Weights of a small GPT-style language model, trained from scratch on English Wikipedia: MLP 1728 SwiGLU, rotary positions.
Each number is 500 + 40 x the weight over its row's rms, rounded and kept within 0 to 999. Layers, rows and columns count from 0. Numbers have three digits each. The size before them is the row's rms in percent of the matrix's.

# layer 6 MLP down, 640x1728, rms 0.0336, rows 367-558, columns 1512-1583
096:452535463519527489475517513480535438499452500462597529519462503436530555490504441482531480509444506488517527475426510474533511484453522548493530466453514517520500589531422481471470486526511483464525493548530566528450
095:510462522446452472520477465466550372494574508461467514497500478625550502505494442419483470510432528477488521475524476538578434545550459566512532536515466425575525500550492457462498374472521490486479447486564507433523
098:536534540397430544510381488528573479449499640489475529522548466566438487475470544458545507508572491529491543547478528530485479595496508526500428483485543399573437506537451507525507482566491443453509450465462471466506
098:520548459572474474537512519507449517528508404526541454457456506477425512428523580419481451519456564478485529519548466485527491483512587443519496508520523545435471471514469472503550525477476521497549475508513494575385
097:477461547460403514427512506540545426435584510519524493508445462488513509540567520480533501502415589384505509472431476463469428487522499530523503485432557527570530470494492444562481555485538507492516495498509550483470
103:456482483506437543487475473535458422455450548542489461487544476483530545508447497480508513535529494513482510475525532475420482528484604486481497544472548489509467604480538503506560532478468548511493485456575515591475
098:481546463556477553536493475502515507505521520514519536468427463561490463483410544475505482475518483523527510486540541557515396534505594499516559452416532561461534432446417504504557531493500437503451512515462529553410
103:487482537436541494519476468571463514457485539467499441437509496492467527484437477526437534504499519503539483521425454425486556586499395453463501535532456560415499487519496492488525555492488512518481499559555525489584
100:452488509555498436554532455449477473482502540439456477600498509592433459505488484485529448475455513501502557522487484503572579480506473484491461422449497513477548540454476559554501537501469558415557520488481524541506
105:490500485584461560415458533487475478513434514504544412524544505511500513506444510524504443484503489397550483560582494554487475432491447453553471516445471492504436506516389489431575536446494579468510485506504555471467
093:499541556508477489482548430495548541426484548442527578443547499494525465447435504482607536529516513438502519426565476501481487460480533495519452579429472462487540478462422472550505480445458475435492480503509490480476
095:460517472490429513525488543503537520425443517517522462531429458526524476485490534507520491568426492516538507561491476453552598487520515497445458433495452532474503482462478524492522449497501416542542507524471511478426
100:460510489489490475435549541564521445470518505484543529543489512624469505590482535500484508504579549480496518504506499500547483526465556516488570409442435476617552536537505517489504479512544429370451523459537540484422
099:477522555407507516579480534552502537475558494396447478488475435477467535499490437579519497521527549490509515463424503490525481588544511494469500511466487473458543415538579493550430493546481481533475475504472444465447
102:558513519536559526526516423558506505461528560494495511508458539398468482491512505542473451537458488503471509501505496485485531474511494552456440432530526552536498496419482469489493549533512486518492473548452538503524
096:453521499513525488526537471486514456602429523550501606447475432473516515528535533525446493510492471468563501487422479494528470495513534517514450499523552471538468502520470479516476510543568403552554438495456505479556
101:514471476526490469501537454460440558526477513444552526543537497520512487451520447523554501424570530495495481415480459535466531546481474449465485478453518510595522418518532544471549501499506380503501484482467504443519
121:482491460554509511500523455401542535532505483478512499481520464490485488583557485562484489535430545452494476551465557519527518462510492527484511471493509544561530532462477497526519466528429527517554462525553489421485
094:555541564502592509498557421460532483471447517442486536501569545542486503526544476422509537542454511446532513465570466498530527554517473421485544494524523474495488551468490552510474561440454476439513559490515558505534
098:529564566452468473522438528479507533476493527503443461473477441525549560483484514485512534510467461568517483564494500529493511500465455484482497558494430500471445506499434478497458419472538584473577557459512460494471
093:373529475420461453485523514485538480517508439496538454400454530538506530483621424495525480566500516541522525489555585525438541481486545455555536508553465545530548512543494522535535478469500512525427482501534502580541
101:535468491475566456501520407512448524526446564495497439438494494549466514493452523522614605487577468511491476467542508501481532549486504514546475479503486551451595500441487540502498569498499449415428514437467529566517
162:461519550538519471489564539584511482471561474475494508560513512500501467465491466490441527599498507439473514507507420484427513550449515495535436534476485520525508509506559439566524503408441524487515484440485518455457
102:431545522537489495483501552524465481539523515501481480473440503581460515473535498453555508509506482521483490526439377492513492497493516511442559432480498468582561455526557492554489534492500483442453475536440456506518
092:568520456513551532465416468463507461477510463535484486474530552517554493446515467483599500490534495525394467425513520498451482514467517483527484535557434406429425484456470489458441490453486488517435492526455511526497
099:454543456504473482506455494532511503546525555521495535459563458426509520498513422461456465501470514519439489505432563533554495485510466500539475539515448466475477487507436473454546464489550473549481511487544428447514
099:478422495468478509501417479473532606502529513474578529503543583507471446481435457514466470535506491542426502426573464485556511484478515560541536563406539533371492473550547507510473518473485493517552499485587493510505
099:477527457516548492522480429482530477565508553559364561494527474506474517501531539539452555506389530464542487443469545480473518521554498461504538458565478550530459449564428593479495502573513446543491412512526583478503
101:484491459485557532526455467470519484554549480490402515526511508461486510480466502578498569565568455529553417518523501477568493458531510518494554429518545513555542517472573520413452480481502554557514517496495482505492
100:516478483453397477573502495524539573444489471563498525463446439526430515522567467479504519449491592428489487576477536539477506571465462462572492547534501546493503483503458527422559478450502450494536512458506499521504
098:495484469487522526538497474502516510536552415458524410508525582496465493506558540511516493483542462498461465464472544469540503481407491565528494459467503465494462412477467523521512510516482539427482554524520539452445
099:496403534429574508435483557540522552450492561500602548490497503507481478492501486448514443503486504491467471531539476470436516540481549487488494498502593476464531450465552452450523465507515542514464553501409615460538
096:490497583474441381465508557455555454478527512488520535500510514512504430523399516482490516448579498496499528466479524454447524443468445477477485495518486506434467531517515500540500546497487492525501509573476499498506
096:513491497545500467491533442517469522501497522417423446533511445496511540468540492479512582509528508468495506421514499504472507561456480467519511542539443491435559469596581533503473499545494454505505453504558521534529
102:499521479525501417452499573519519570506535504577493444453504462509517497450466522477466388487420554532554493494490535507554485481519473502499547576500489524513465521503547532430491441496513516520491489503489531455520
103:412560482549489463497438508462520498531481437611481500455469535442535542564486519472431515510552495511467476533581520552505480528481491518526509460410483560513515558560514491473447497475492396564509474469424479442494
099:474468535513532500489516524469500475557533495506504484576507492470441537520487477504498510506554481440544500551437515516448559510499496532490509542478447537458418515532446540502452507453536448460481532520602467553452
101:526542497494514482492518568495478464460508556449536500499556445541504508492487455525436460486486399610447546450514462521429491513477549399542518529500497540479597463520486481542524572502500521522461450466529502476467
095:443460543509543451552512405466503493428463495451507514555470498493571513490447542521521543519501476472488416477496493525561468492541447517559503555511512505502409381496510492511557574523506525542521527484470527486503
098:500464517515517495551550445431465455493476520573564528460559466519583487514513430526465483487423487455494498523598428567533537513464507453512528489508574499483531429505432493505507551489440467529455526493477579457537
101:455455512512543591544444481518464463534522493513453475470524503530424557521474483465548547440527508516429508551516482509616498554480451525524579477533525499505472543562509501529508561514549522502494495514510462511470
101:540527494437451515584518501520483418493521488521415464516495468481410561542469521485472518486488480447493476430492505477482532459460491469481517531495565523485568573572416451537414542517468494549515469462504436496480
094:457533450529502499530519475500534463471500448518452472508469563476538538476548483539546501441522484500534561530453499439537489541507479519506476558488458457454517565570528571462484480532530467531467442482504519536527
098:434519546541482416509493481539498555478480515487451512568492472510453403524454577525596547492508522523451544507475547517428482455531470493531490446510576466525532498482463531513498470503486434444478447440492528478484
104:617502558533527534458524531508379520501492548475566489435523493554461445419528433437507416551455437452449516550593468512476460544481473557490502439597477493512392485524413541495567460455494490493501502495480561532550
097:487458477503420469415557455503464473484505540514406518537544525443553538515554551508541549493502501471484443502505560498480532428531500507492467449454510559547482546443407453467400481503464525473550544467499497554494
093:596468555483512443550580555495485477475510453485525508505459457548470554487520487493477522528506472515536496494446507454551500554496474452455437502499470450477488452467465584405507567466503463555527455572474517569444
097:483546520512458518532520522528490583535524483497532468529514541488449534513515522496544539526543429518464532563483453557500553451480481516530511541544522539589555515436470450515587491506536506453499487526419540429496
096:518531503466470522499506550448488398452468524547496416517458507513508566449530488471495456453487575504480464513582493512490508548506492476546535549441489560533512473467483466497456463431525522530491540551514507425494
093:412467491534437611498420547542583483399494473506509521486541498528484524562483521469503523585533499578439465498460481451512454489505523476528488471466471474526515501521566490502528464449492517560543489582483500436469
104:501457471469496527481488535514475444525441563594551503489485521562551503524481497469556458467553544493475504496470546430562467467485511469488454582537483468536513553515569498549469432416483476530523464508482488448448
102:505546508443534525561513532472516505540470542460502620492479559540524450575515487457458518567616513545527542483481475535557473556544507511487434489507438449515476559456489462522557519504564493519516487499477559514490
100:528540451531449487478539475486574440470465463551492432494520477501560497464488492567574530450460472565468526535510528497538475489494509454507532461486498494536459496463464544460521547500488468582443504548553583474459
099:462448468564524482532511445546431456466394519506468453525453469483485463526527552520432542444541493485562436504545496517518517501453456478495465524583438502471501537460554490561533516452466388481465496489551539505572
094:514479486524482479438556483529506544493486441514588528553460520516462556480511545539440487455477473475430601544522523489488508561451523487478529424540485495479543535538475474498531533432501462524418518468483419613525
102:480515460525455504517472549493542492520522492497568494527441447538537545511510494387435482460507461460503528488516533494475442463463522447557531528510469503590470523506449503455505506533505504395465460489476487508518
101:586523515465516487495503464499406519468479439510530509506479498553577504496468535500540529445485566408489548492443472477535518469483438594638545524454566561466556505435482510443533439514485549479464490498462531505541
099:530480478476557509500497481491531501450557470521526480411538508472488460425566500518551471527567485540423480532484498491496463512507468492461492627513489516510511560508416482574482463480532458510502494516465550412507
111:544474539500527463548488498538546490514441527468535492509469459522537466515465499535416509527412539502481411483530428501456451513481514507441505478515516515478486461486466481477439514495512561471446505495519491607548
099:523545436470526431416489473576544495503527471500473546498536506499536470512549440542486503478484479421496526521499475505533556519491490501528497441488511483439442442512475505432448531478496413496485585471557546487575
101:502460497522518500508492541481443531495497486504487487462530539474467570503555467490522496491492420517436494491478550491558534533471515526501469549473577530416474471467471517535428584438473493493493544570520458478472
099:451439506460467521478528559436468498483472469455474395549507466568492495437469540507601516545490427530588439485438545552451497525578603581524510475451505487536478523526487547527529474431476476628471475464480578435456
105:568456463516484510482499475557476455465539557477479517493648543520446470541460504524447527513510481542605472441487454510490480511470490439494479476503490503410491481513496539409450535536453504492507512559510434542543
099:481522555479514498508573564474574538497511523536423540580467495520467511497501408429518533476430504541468494550460532556476482583544440534436496465443487538480517562519498548464470453528507469513482498517386520489510
096:496447525424494478643521474498495563492491472492480557429473437586532463551455407518437480498479487488496440467512497535511458488504506489540476511427569559510503441532494602558432529504573523516539456488452472489514
097:483439616537524571496575453468530454521528512519559612501536520562514567539528480518535465471499442499499533545555499547495500447497497484514496533555590494541481461485491502466446427501543565567458541461486518409545
093:561504499536467546533497505475557518466503505490457514517515460419467472487426516501472529601519490441548499535402504488494476557458539415467564530443451507448438517527529491503410532492550487542592513537472490496508
101:546570453516467462547509474513431412459499452460523485525483447582489531490540576502539585466489516588524472500518458507449409463560454484564429512548509517524527474446493527534455465577419525498570496554489492512462
102:522486556412489450558470526446547485485559554451534506525497484522458545563441523425481515501463468582431420483471440466448495532503519566485536458463537496408470546423507537484450504403483525507526462494506478535511
096:546500524545466462530501512519480460510552494467526496553498490527522529449482550542560483497470461511539491532526531498408493462454462469455523521524485569539496590490574483554533598492480449454421487501531510511533
102:556525511490502483460494488463510438504420487434466459455539487449522491432452454429505569539460514515550487478554508509596483443524484439526470499485478558497522511476464475512491589543499410452511442483515485521527
099:518460488455511532539530477473480454497487494577452442458535459479493478505513454479515477545482492416477581442489564477471460497489510573508555435565530479532547460549550484477516530532438475519502445525522444477501
102:515487590490562473534544514480424501455546499475489536463511561507509518506440529465403517556446510411527496526535538551535574514501494516493494560555469538454521537549509532471462485438529533495490467523515452508503
094:508421513522485562521545545465542465524492439578488518399488505499518476473546513451531507495412527547397497454406477494453571538576425528578528524535472492527492502533494515446524502520522493476463469468426466477551
100:441468491509459525549459490470506516517445504518484484524463477566527465456478516519464474575480467536543495497526571526460489529458518523473580520531417488502549520571595488521482480446563501510417491537430529530563
094:459499507532475527470489524462493521550514536522505480516512504523499490542511516527419501505482474496494505487504443525494448523428519524509531531492527467533496464467524455517515556483522491464532483492593456552485
098:561407495575581508513532471483488468443468543485481466570488495480471487515385454488555490480488496541522543484479497567580517466557490548489534448508533511485484507453516556455503539531492503502544501517521472568534
097:444472460555542492469536501461433480497480505520544495462428572426461512461548538499582523460545544449555552581452526501501500483440561488535540512501471455535563421534443507488543426461547452460538528458482597437455
100:469452496409428472459562505482485621442576496523439490516509444494508489530495493446524498479484524519551507537457502486486490462525540417483533506422529459481517472546483556482535555530537460499441492493510501471513
096:520468490532564478463467534369512483453492557481548524472535406523489519488579526467511482466534600394483506518484490535475576491440529486473511510516456518546467497419486425479463535506528520539491462422552502539477
093:484490589630567523491478438516489513552488459532535456502487537492557536470563469505484498551408503525551581504530525597496511467504531489474500507555464482557466561501498553541410537451555508530481424464448497522525
100:550501503420503525579564555494492451477537533535570481486456539523458422395474446599518496499506477466511528501524534557518487606435474483475506522424476519489472553571525521522553415466563440514461482533454476496514
102:535518506485509502551574498492386459519491556475467437549554565541505486513410509440506502490474441530452413491537437513462441429430540493521478546491472511509494497520517440412545483461515462483501529482496475615492
102:565571550536514455517495503487418557579478480554450576514479452478477452382475617456466520446529513508480543535433496468604477473505503452524461534520539499473594542496391447481482491505497536514557518481514535565452
101:507456507451490388437571509480523536482456521479562516433544525457507550543518524537499514511480514544598502506530556540462538443510490535465467463489494544507496454474584537484530494455500476523521511541460436493566
102:451575469583483500466464521525446529526526555523551461538489539510462471516558541439539451505504484528461466604517518543479440538458498514519441562549431472473431525525545532500532501519502575456474449489480548517578
100:440496449495448520533507540491485498514495549514554442435457517464544457543532531451502452572517462593447518488451551541441458473520549480484540527449528416539528517514535468618469589535458491390479519508514534494489
098:570440445498569545523526496550535505559461446422497537557534492504510517498448527429421491497418464542488561482511418458393442550482479458502511463536435493433544486482483521405479419463513515551519502481514497483518
102:564454503532446553429475470524484561534498556517513510494485442461454500441552546470488543510466538524444500519517487488471534515516426568501439428548487441459499448478528553485498419531448461485499449505539446502464
100:531566557407529490529458457466505416481451577516509462494471519521498551471499477560532492438495482488469492539447532528498503514471501438588498483503505443505455467494474533485510446508542522464545485507468432471536
099:496525536475510515495547423495498558528484558485540481468476494408476475510418483490486464568531448599491498442478443453536494508541616502477512428518501550383492480478557480550512518485460534449452517460452519569546
097:459473538456524400500513440520490467506540514492523537458524487437469482515513490472525530475476466525491395495481490487484444547535498502461497580479462544497499464534495474527475521440572547480561501540489487404585
103:520526584512480463479542508428496500523512542462476491558424441555505488476373484495529553490518497534545578494482560515477511487489529514477505490511518473595548459521558508515509444490482617459485548507486504491518
097:518473464602529478470513476523495492545609533546527545484518529573477487535435475503554495538490559567596512505528469510482461519524470502467472486439532484505536444541531441554503456554498507492475470446508522430499
095:539536426584456551511467533475463469498467443469493449476511524517447559506492564466528479430510488513526523506541546543478534506449494492584550481472483548515546527447532494470616536512435575532481447562496456535484
101:556495418565535489480511433448469466483480519516448522493523492516455510521560522558540467544496534473561434521534540444435495552493535482535452565546477505521545487522603484456492521545492512475503536531574603514576
093:492490439511548484476540477462569466432482433510541543480513497458414524499506512575542510467425522513473530516480528507505449473466529522522563471478533409501505509541453447437504490475540517520501475526501422468509
100:534520446504491491502501416499497494497548424503492518427485526400499452503443443535501445506439487498435493537494481515544501534483443473541586513438490541504490418517461429516518435544505525545490542515584518498645
096:467512489478493500490504499524444480516543471520459485559490493536572473457556504555495438523577503485449561561545556506454528511529567516563543542552451496512513522547601472435446470489548474509454474530468513509546
104:441480503498444540523531438584521455476521545480452507517520523558454445518512516538528482486508504492440458487508569575441496476480481467606517527486539554452473489540515442497527527485512512514417442485506496537527
097:580489520564467481515518473511510487498547507423501481471484486477499515591391521496519474544468415492538511490477492484524514524465493516431517530481511543479495484503552478481524469561487499539513489512489616413508
097:575470518558465558586531512481480586471492453528488463513450433525474504441513514444479475538509505501477587479473388511502436472424564489465449523496443477504470546511501531500589512466517548483477534526513426500441
097:524548410503445532524430525491473559487538473538497410540527463441467442540453505414504482479496538462556485411489492520540440367523498431544443576482476494539440497572474467481541456425525504487503464555464542551476
100:537421459464511568558533519522452570539563495486487483500502482479551534429439458462626522617411459497482445491499509470486474453511500488503523460543422508493458453424440559457499457429576480551506511431531477441526
098:489495532536528516471506515482488559499493450489517441474478491485502507468467504615524448535441498544497487528470480565563550489545492541458436470575406449497533588517456536435473485475589508492460476494451480473541
101:545442427473477447438565511445496578514483522433530519531513523522502533553462548475510467461449549500504531477566573488439456522498434446549527423450454456486568473404537540445467519509513486523440536499467487507486
099:479478487493552598467590520514482502457496445498552483462483523487492484451501480533529484492533483531536483516576456511505511518478498448501523464457488486475484512562480524485417500522455599442501456517453539532450
104:450533467482430481486461487538447497491433523536541496505408506528535575437509492467443492492558524484529515471459448456423550524544491510566539499475507508531462523493480560482438477435485454487477555510559557527577
101:490538560498434503446511530484469472507496591551502518480536492466560529467430511544439462494494492532523543530492504505528458584521530549555498508460501501477474526502472506431539497436537527464518456526544441501486
095:464515538504397585529446527525448555450547496425606533466507481447517520418499542450581534503500459504452582491510545488463500529439482502526551534454574474477431474459439437515528531458486463466499485507513498538457
093:488526505428569497491498486517490506471476495454471513437550486496543522529516517442556450459512487496462461424465495434527390456499506526519469497471504463455505457441621483561476509570458546487469467494473474577444
104:513507495511526512529475480452483513573512526423500505475552494515516531560609536480502470452536529465451415460449527435523441552454454437436506556478475476564542496454501555487447559571509542441585508508466425460552
099:595537444510418553551445441566500498541521511506470484527475460507567502447486541503535515504500436435458496417524512503517543453415451471523531573517471489503481532561497526493522524517508492527440527500487518512480
097:444502471527536539501578596510515543502579501474475532485495568482456513456562544531435512499514510522517497459467523535546541522461510484495519502574532446512438427489461552452494429479502487473553558503519465505499
105:480480484518491462497430547505536476405461479516512504450479478531489460505468408447408474475580480529491532491505481473485483459507517436461513546495574476442433468462503471508584533499503554490528549486504453513488
099:445512476544554513497538544529448486485473462489576518485509484506460521489466485511600491533485511523509561501533497501597497492499508502450535417480469508490477391498535429457554551480512432576512427498502588564507
103:499539473555524547496454503455529499552594486450537498507450470423444551467531499497348542599466480446446476517405484494505567577483509541418491501501526542515414495491378460469528429523463452572437427522536620496563
100:487529552464482514554480552530511476537555517516516544562576513518455546524544453570494558501466465566489424538542520454528491536456469482467456503513527486553553447513562457550429499493488569452531511554462522511436
097:532482542472476478524454465498514453465498494511508500513491481444587508507476520527504507507538497504472546470453405523496483459471469499470509599516508486446554540500600478516557496466560487462493441547508397509469
104:496519533466539502467519418505547478483416499462437562566484501491430528498509570465522524517447528489555468545494590530522512477486490497448553492473500503509554466524490503553475445463573495506508540485502530418495
102:521455557501508394534515473500490432480481515492439467482480552558532502460492385499540490529525443470476496491451463539550515450463507543437527532428484450457546521499527568456482497470530600474479494515554507392455
101:553488521510512467493482526527508459492496571416474464435487506552495505462570510532470547525553462532463538452476448468509575524483472491426494484577556421455468504484439538546429566474566495497485492526563466464482
101:519484501419486437457505464532521485523483605514537501502542528454481450499475510609564537528467509566516428426539440560452474484535504528490553468467469523525516467547537579486485551499480511542547481521553560434514
103:432490472507496518484438508528541546507487497463549461523477461391540514459497488441561453515518533470511562460443523525461515502513474489535538517479537460523522566549456482545469506481585460444474508507455412455593
097:521522530543518519457566545509499528474537468554523516506604439491530509494536483535570488480473482517544463509479472440526497559527460514413491509496497546449514510431558514543457476424513584548551529537498512489502
101:535509527536518468544472480459491435508473483553517448519466406512462526475485525532471558514513513541473483489514501455549505555494500513495429456487414524496555558609470468506496469473496421483525442501505515607517
100:500533550450512426540517479453479503510548474492510516558418538426494508478435560485527482444557539474559467538408513528500504592490504561490548468491520458583481502461501506541536463543509502468529428523469476569522
102:454511512542529490468452512554500488514409491466527473450471495488538556571549539443500509463526562539439497468491539468566453493503521555459492504491514533512479525504529482584494542517448512530493486471518526532455
103:492489451486456482480424486437500520470520548547505475561480524575544520492483566493534517495514464525473474486456542541512474594516460503464501542463438464433571506525497502494557525505524442522478448565472452514524
099:507434464547531465489539490608494537501525497494561600498515569465455467482561551502490593542452458586502445510484543530504531463518425537455508454519508495555558514499461501456465440537482450539481553485487534493575
098:552424484457511522450465530559501536464510472577504378469450472496532532490488434501483531477463427538492435483436535458481493514545476502537579477516499469502408489487451513502452496475462556453510439483497471546517
097:613551493486505509524491485467474514470506575524468455531462470543477566507471480495463510525465590485517488513428433512492443505549488480512526576526524506489520503445506609444450473567590550527587507479507489473435
092:469536499555530541431437472551409579594529448544461448556506490550493480417493482558491486485428509503529551534539574576576481510508497528475500430550528465528430441574514592470567473488478545536518580500399594428494
102:408552499443495552474515450474539514548437522534535505583493522486491515495512493469590513593604415464458558507471488493521481529500488444572493532452489516566478458504480499523493538596436524541490475517481503601479
103:532442478524500505497519479535526497498492538489527534493558401516531530479452493464484507534454529483450512495519507479441513490516472503475464447490508485544507554518600504455464509473575508553543496485532570492524
100:516508488480474448486481469546549462495565477467537476486467502513448546495472451447527435525432422542567577567538494422497524558497405523596482484595486483455489471532488498454518418437515516501516522451532500528447
098:524443508492476489549504579541507526512495489417438439463500443461470568476512517452431495497516536533485506480499424490527572449502472484491476467523514487524555519538504480479462549483505533468474418502510482506455
100:522470467550484493461454505535516507523556475448451409462510524474473518550497472541497449569484531510433552476555482465531503477478459405518492551496505473486522516517440516472506524529443623513554477543486442521474
099:446610427449514433522459434505565538500569483467557455495502500490495472563486482537536463523511527554481504461546552502524481542460529432509530485505499538485458499513450469562465506524480481515500501520481539457563
097:493487465357447490553471442479509420489497497559495531482454463445494460528536509495494480466442469475476510453458448485496484506544543452450502484478561468611553463475522512447525503414503457456461489531485546536559
104:523542501452515464469501519450567513564484482545485434487505489561467530481505439499575486592501450529570522462526500505484489486508548408470475469467500502506515506565445481535461486512490461546519507476478456475465
101:483411571513506458461475589500479567467565497498493531546478542584504558517520478518442581408533548544442502556566533482500487497476501447454444584558587536484508515510548520463556480535457534479502495498549484555499
098:548565494422473467474505503452521446486483497478490489448535509446437515496527491552495549500453485562509526554567442512479532412458557504472543482459509450523429444504435545532587523559516506594460529480511469533478
102:572546501395478531528578565494482499477441437505552492564545568483539506571434480488538464526450554423540494526513484495470491500497555524462598498528490493488478509417517478561480545512554479418490463467514403543479
097:486477495488485512446533535497520590534457466477479525503452511464447461435521569489514471460564552450486538501400531483575523496522461460526430536535459518584501477470506576516567566452471541553489494482451531521544
101:536491525541518498522466496506506461452500452429542516425522412510435535461518448452460505479420530487409437472487505471485479514462481438407538484502470509493583477518484486545482511489502557516438416510510492503504
105:477549484524526457506504491417478508540523607544486464552530469488478544514450538480486501496552482471519425543480468506531495585558477561517569495485537541528514568464445543568495485521594504440495479511480564485469
097:522496415530557475452586442459529538474529557453615562546487461556452485457449535589501482501498549498520485494519440474514443469485490516467514494431510456439483491549501584510507526474525502511524539516500477475506
099:534541477478498477523519477470481541564461467513479534448456472470525482568580470545535500487514501589488526470546491493459441509497505490439499455567446490555511472530445532511538516535477529485513470484418502491522
094:504506561480506582476465542485470490528539544495399536464554498478422554537473543514466461518579483555518492429522495509545483543474460517433510434528481555477557602582500560444584508481490550495491515496531446490452
094:508415531453482544480524491516514505518509468493551624464529512486581499552586501508460512470448552524577466568506544478403563458518504468546549459583520530546480521468505505472481490486454502486524527424555530510460
101:478501508477544460457471498493449470504546466510530495526466447425533444480552421501433496462500514558549563542473577512525497432534501473494521442519525479474419473476512531472465469494423459517527571503485473467561
098:608491518498502490487446469511538551553502576511535498463513469540513543408487463467571516476473474420544485498549523534543567497518515534547500454454467467512484525639456486483528452484511482524482448510551529549538
102:521510445498500463436489551462510475520441458531508508524584457495486489509523465499509467529463479461474500523538501551561453460462470527451507423531585457425541521408476475469522478502516522552474533469505459529514
100:513448528504551415522509492494510426452532527523584509475498503558473445517492476543425422414481544465573415475444511503504542504447529469438530456444502426462471539546593524545453504574573544471477465471466464403492
105:505507522486511554470448532449496502525574488586483426486493442494488524444491460523555490445559582470464520519469433525531474512548515523455513548519450552572423493473530513461557517558541538567535470540479485424484
104:461498562410487504533521471482457472490503512570541564562484503526487450460465577392486568464463567460552471473413471488470502510537435505526549578492508445492491484551462511534490539519484498458474542454501560583456
100:483481475460433501560545463488453479532446483509467488459547481514544476452486436484508439506390514453530494467507484467470520437478509505493409473518515540561487559545564435521464426487520480603465524526515532436431
100:555477507543471470460525558483559524526496499484509485510440467525547535505556557461529512587487434545477536542494525454459510441577535516487438446447477550476512490557552463463554504465459543494528480467528509555502
109:517528538507501505527476502449516529546456459520539485531506420512432510532447565566463507479528523562499458470538564541524443513472550438571482511506456564551531557512500553550607540555522444425491520501492461529531
101:505498464525533471531535503460541445503487482484447611481505518551515473599531489545486462544507572481531498498464440494454472502532557414438556529423442527451513479532506564478472554521479466515455508476532508568449
105:547588444480544561522493558590490527515551548486473500464492522482548483560511527506515500557504528414469476460538493496505486465538514482601501518489461493440564540534576582495463498536509424581461402513532505480471
103:526585545436542553548453397499493471458481489536466504495486483550526440463524508487577483527407488514522511507559564517490522443532500487423467488466503472517482414529441475475569576511491490514499507548534432471532
098:434470468577501586449479452546477521496540539578493528479526599554557544449488441504476579533485528475496536467511457435489479593598494496427490480516439368500536457584527542407470471491550470546543501476457549479480
106:501473454413547463528496466484477465485472544515524462472532454491513546496518447551546544484479535504483440473496469506474544545503461489480482535511434442555456484511473539531455398446484518450524466489476458461500
104:468433472535504539499534483526470554473567482575455570501426533456574490476556506481500479510481549491553450490527465478581519503575502556432511499546482523583512479561520516409484535495465449525476518507507493426533
097:506440520540461514505528566466482562437497479480537489515440448457460529486572511489580464427495481499519529502459478471500490443495477440536504506444470450480530465519518487518518581520492427465530495493575460507445
101:465537578512549533487532496516537485491484517518461540492457481459497496483470467582601470458539491497513497522476440492476443496496535455540528555465465531426497483516548491583430481503425544468480478528460465528467
098:541514437598545468499530473489460469550546506496492540610513545510512488572555506599447480541568571502515404511550564492508516473491524478485519566467473508514525420460507460470485529542482509582556510508513481478425
101:517616538523547507550453520437425447491513424535500444452476572482520481438485574544475488504460484518477502518504522438508542540510558452449493535505442475526509474531494495469469485526449441457530581508461577470515
099:514504534545451475455569540515555522516373563536472558442494460424556570500488536504505467506516419542566458478572574482473508481476542495464481564445499488544420497542425476461496505504499550526479492502461434537489
101:454480545467510514480496510486441545527508537522538611525564504506506478459498422545479537498448480528428445520596465513470557539449510535428485539459450483501470496549508515511540500470438531557493504460469551554571
096:452524444513535468473484467473547485484437525509471481493547448580516496547466502596444511496484449549519544527475507545469530472505484448546441592511440462476436575424524509458494516506546543470425474456522483435522
094:498504501521473474518436448419561506485545536554524544502441470501549474487480456439447465500445501498487524505531513451498451468540526511548498426486584486516481519483487606540541547524540519568548510472544461462550
099:515430472480533515400441471515532500570524509516558519569495508543529467504541524468544512553571516498529490485526492520488569457452517528483499558528494481513526538524511449526501478462443480492496435481480597482493
095:520466534611495504463543511451568499534491503474483480490465470508469530562452471500531527524417503519525498552517523513445485522492435502495516478459507509559580465524530462525550447504476595594520544480440543616506
096:535598471527476557509462486480485515515521497494421476494459496502552427566460533485522469519533450539427511518490470558469530474513506448494517552620543511556506540472500509473475568516532496462621478514493526489444
113:540444518511459520533460512453479445509551554493460456530517464543500493531492534461523469430516452477500480456482500496473513503514427542565429441492501475452507534460456495479498468461560518470526454504520493546485
095:483452493427531476433454513516508536456537492487477467513477550406525514491503474529517414475528515546513447472491443485487472546547436514440463534530455469511511497472419533507416510465540478603475559556411518428530
101:484442492494514450474501461524477559490510474558557531568486542418482487529548442558510494415485515521523539448441538457540479551546503500408533547486467416479518473452476545526433495499520533452479504480481511433516
101:516565531480471580496569511570489519482473518539547514542517468412508493536408482500516542456537496579511491503544487502490579448452480562504549513477449448536434523456431506506536494548491507499466432513479475494541
104:468444511519576514560535531492536496563501472487468496502510452489455467474450473562495472582485481486485512520488523526522424524504529492544441484469514463512492459464444459467506516489470459516520503490533450530541
100:572506580557548525539515480514550480529455481477538559473507546533456518501465463515482515484499466487436530459457542543474485548547528570588491508468486539546563528557522520446505469502518577504502494482498505480470
101:396554453397459444551536511450538534485481405511482524576516515519500487582496541500499527554490469525490504443505514455503481472495571516572519514487557531551520478439490529572446453477561568480453440493528462498443
123:472532438486498512562390455410486476547449524490521448409515484429507492559479487459497520472563503523514478567545578543545462472466476497527511509475472511502448487477478545416522471596494486476507549520483565518550
097:435484507509530546493513545489513557557459458499467558515432533496565473482501514503478574508494518491399522492524496419537454496493536507449492448558443465462538482496516419482470475603439492528501538522519436526492
099:522447460500482548497469491492433467530511539543450547515507531497532451492531425519507492551510497457518480494467569456557534454509493451519572469479488475488478428472441462404509504549441471506544466552533543511559
155:463520462504509485457506528372465535499509469507484463460520469524500450532490472566544517416468511493508471508487507484526564478574462456482481539506461453530536541501479533501538468464483501501513471528516512433502
095:405509514431502508504479525479442579510439461476469609486536480428537447547447450482563536446555524445499594514536410507515507446522443452471427484490423396512494538478596534462515598484573650469478469552517471559521
099:536466514454526448471538593479491456541460489543435478485537522519518474533590525515474499485514587482513477530530457498531384521515503494363471493576504540584499479451463467500472585502434485419505523546519499545500
101:512486509502438484443582460526465434578463494530457436428543506509505479500523485533450513468457513492533569535538458559501508487493500404557487519461439520511521481562505469432562496535560546474499476491441551502537
100:538459556464527437543450548580449509494530464483477467440531531493520488521489505481515525453549478553440573507418517484576513540499445515497501483502479477445477489426533510540480453452493552541523473483471475447467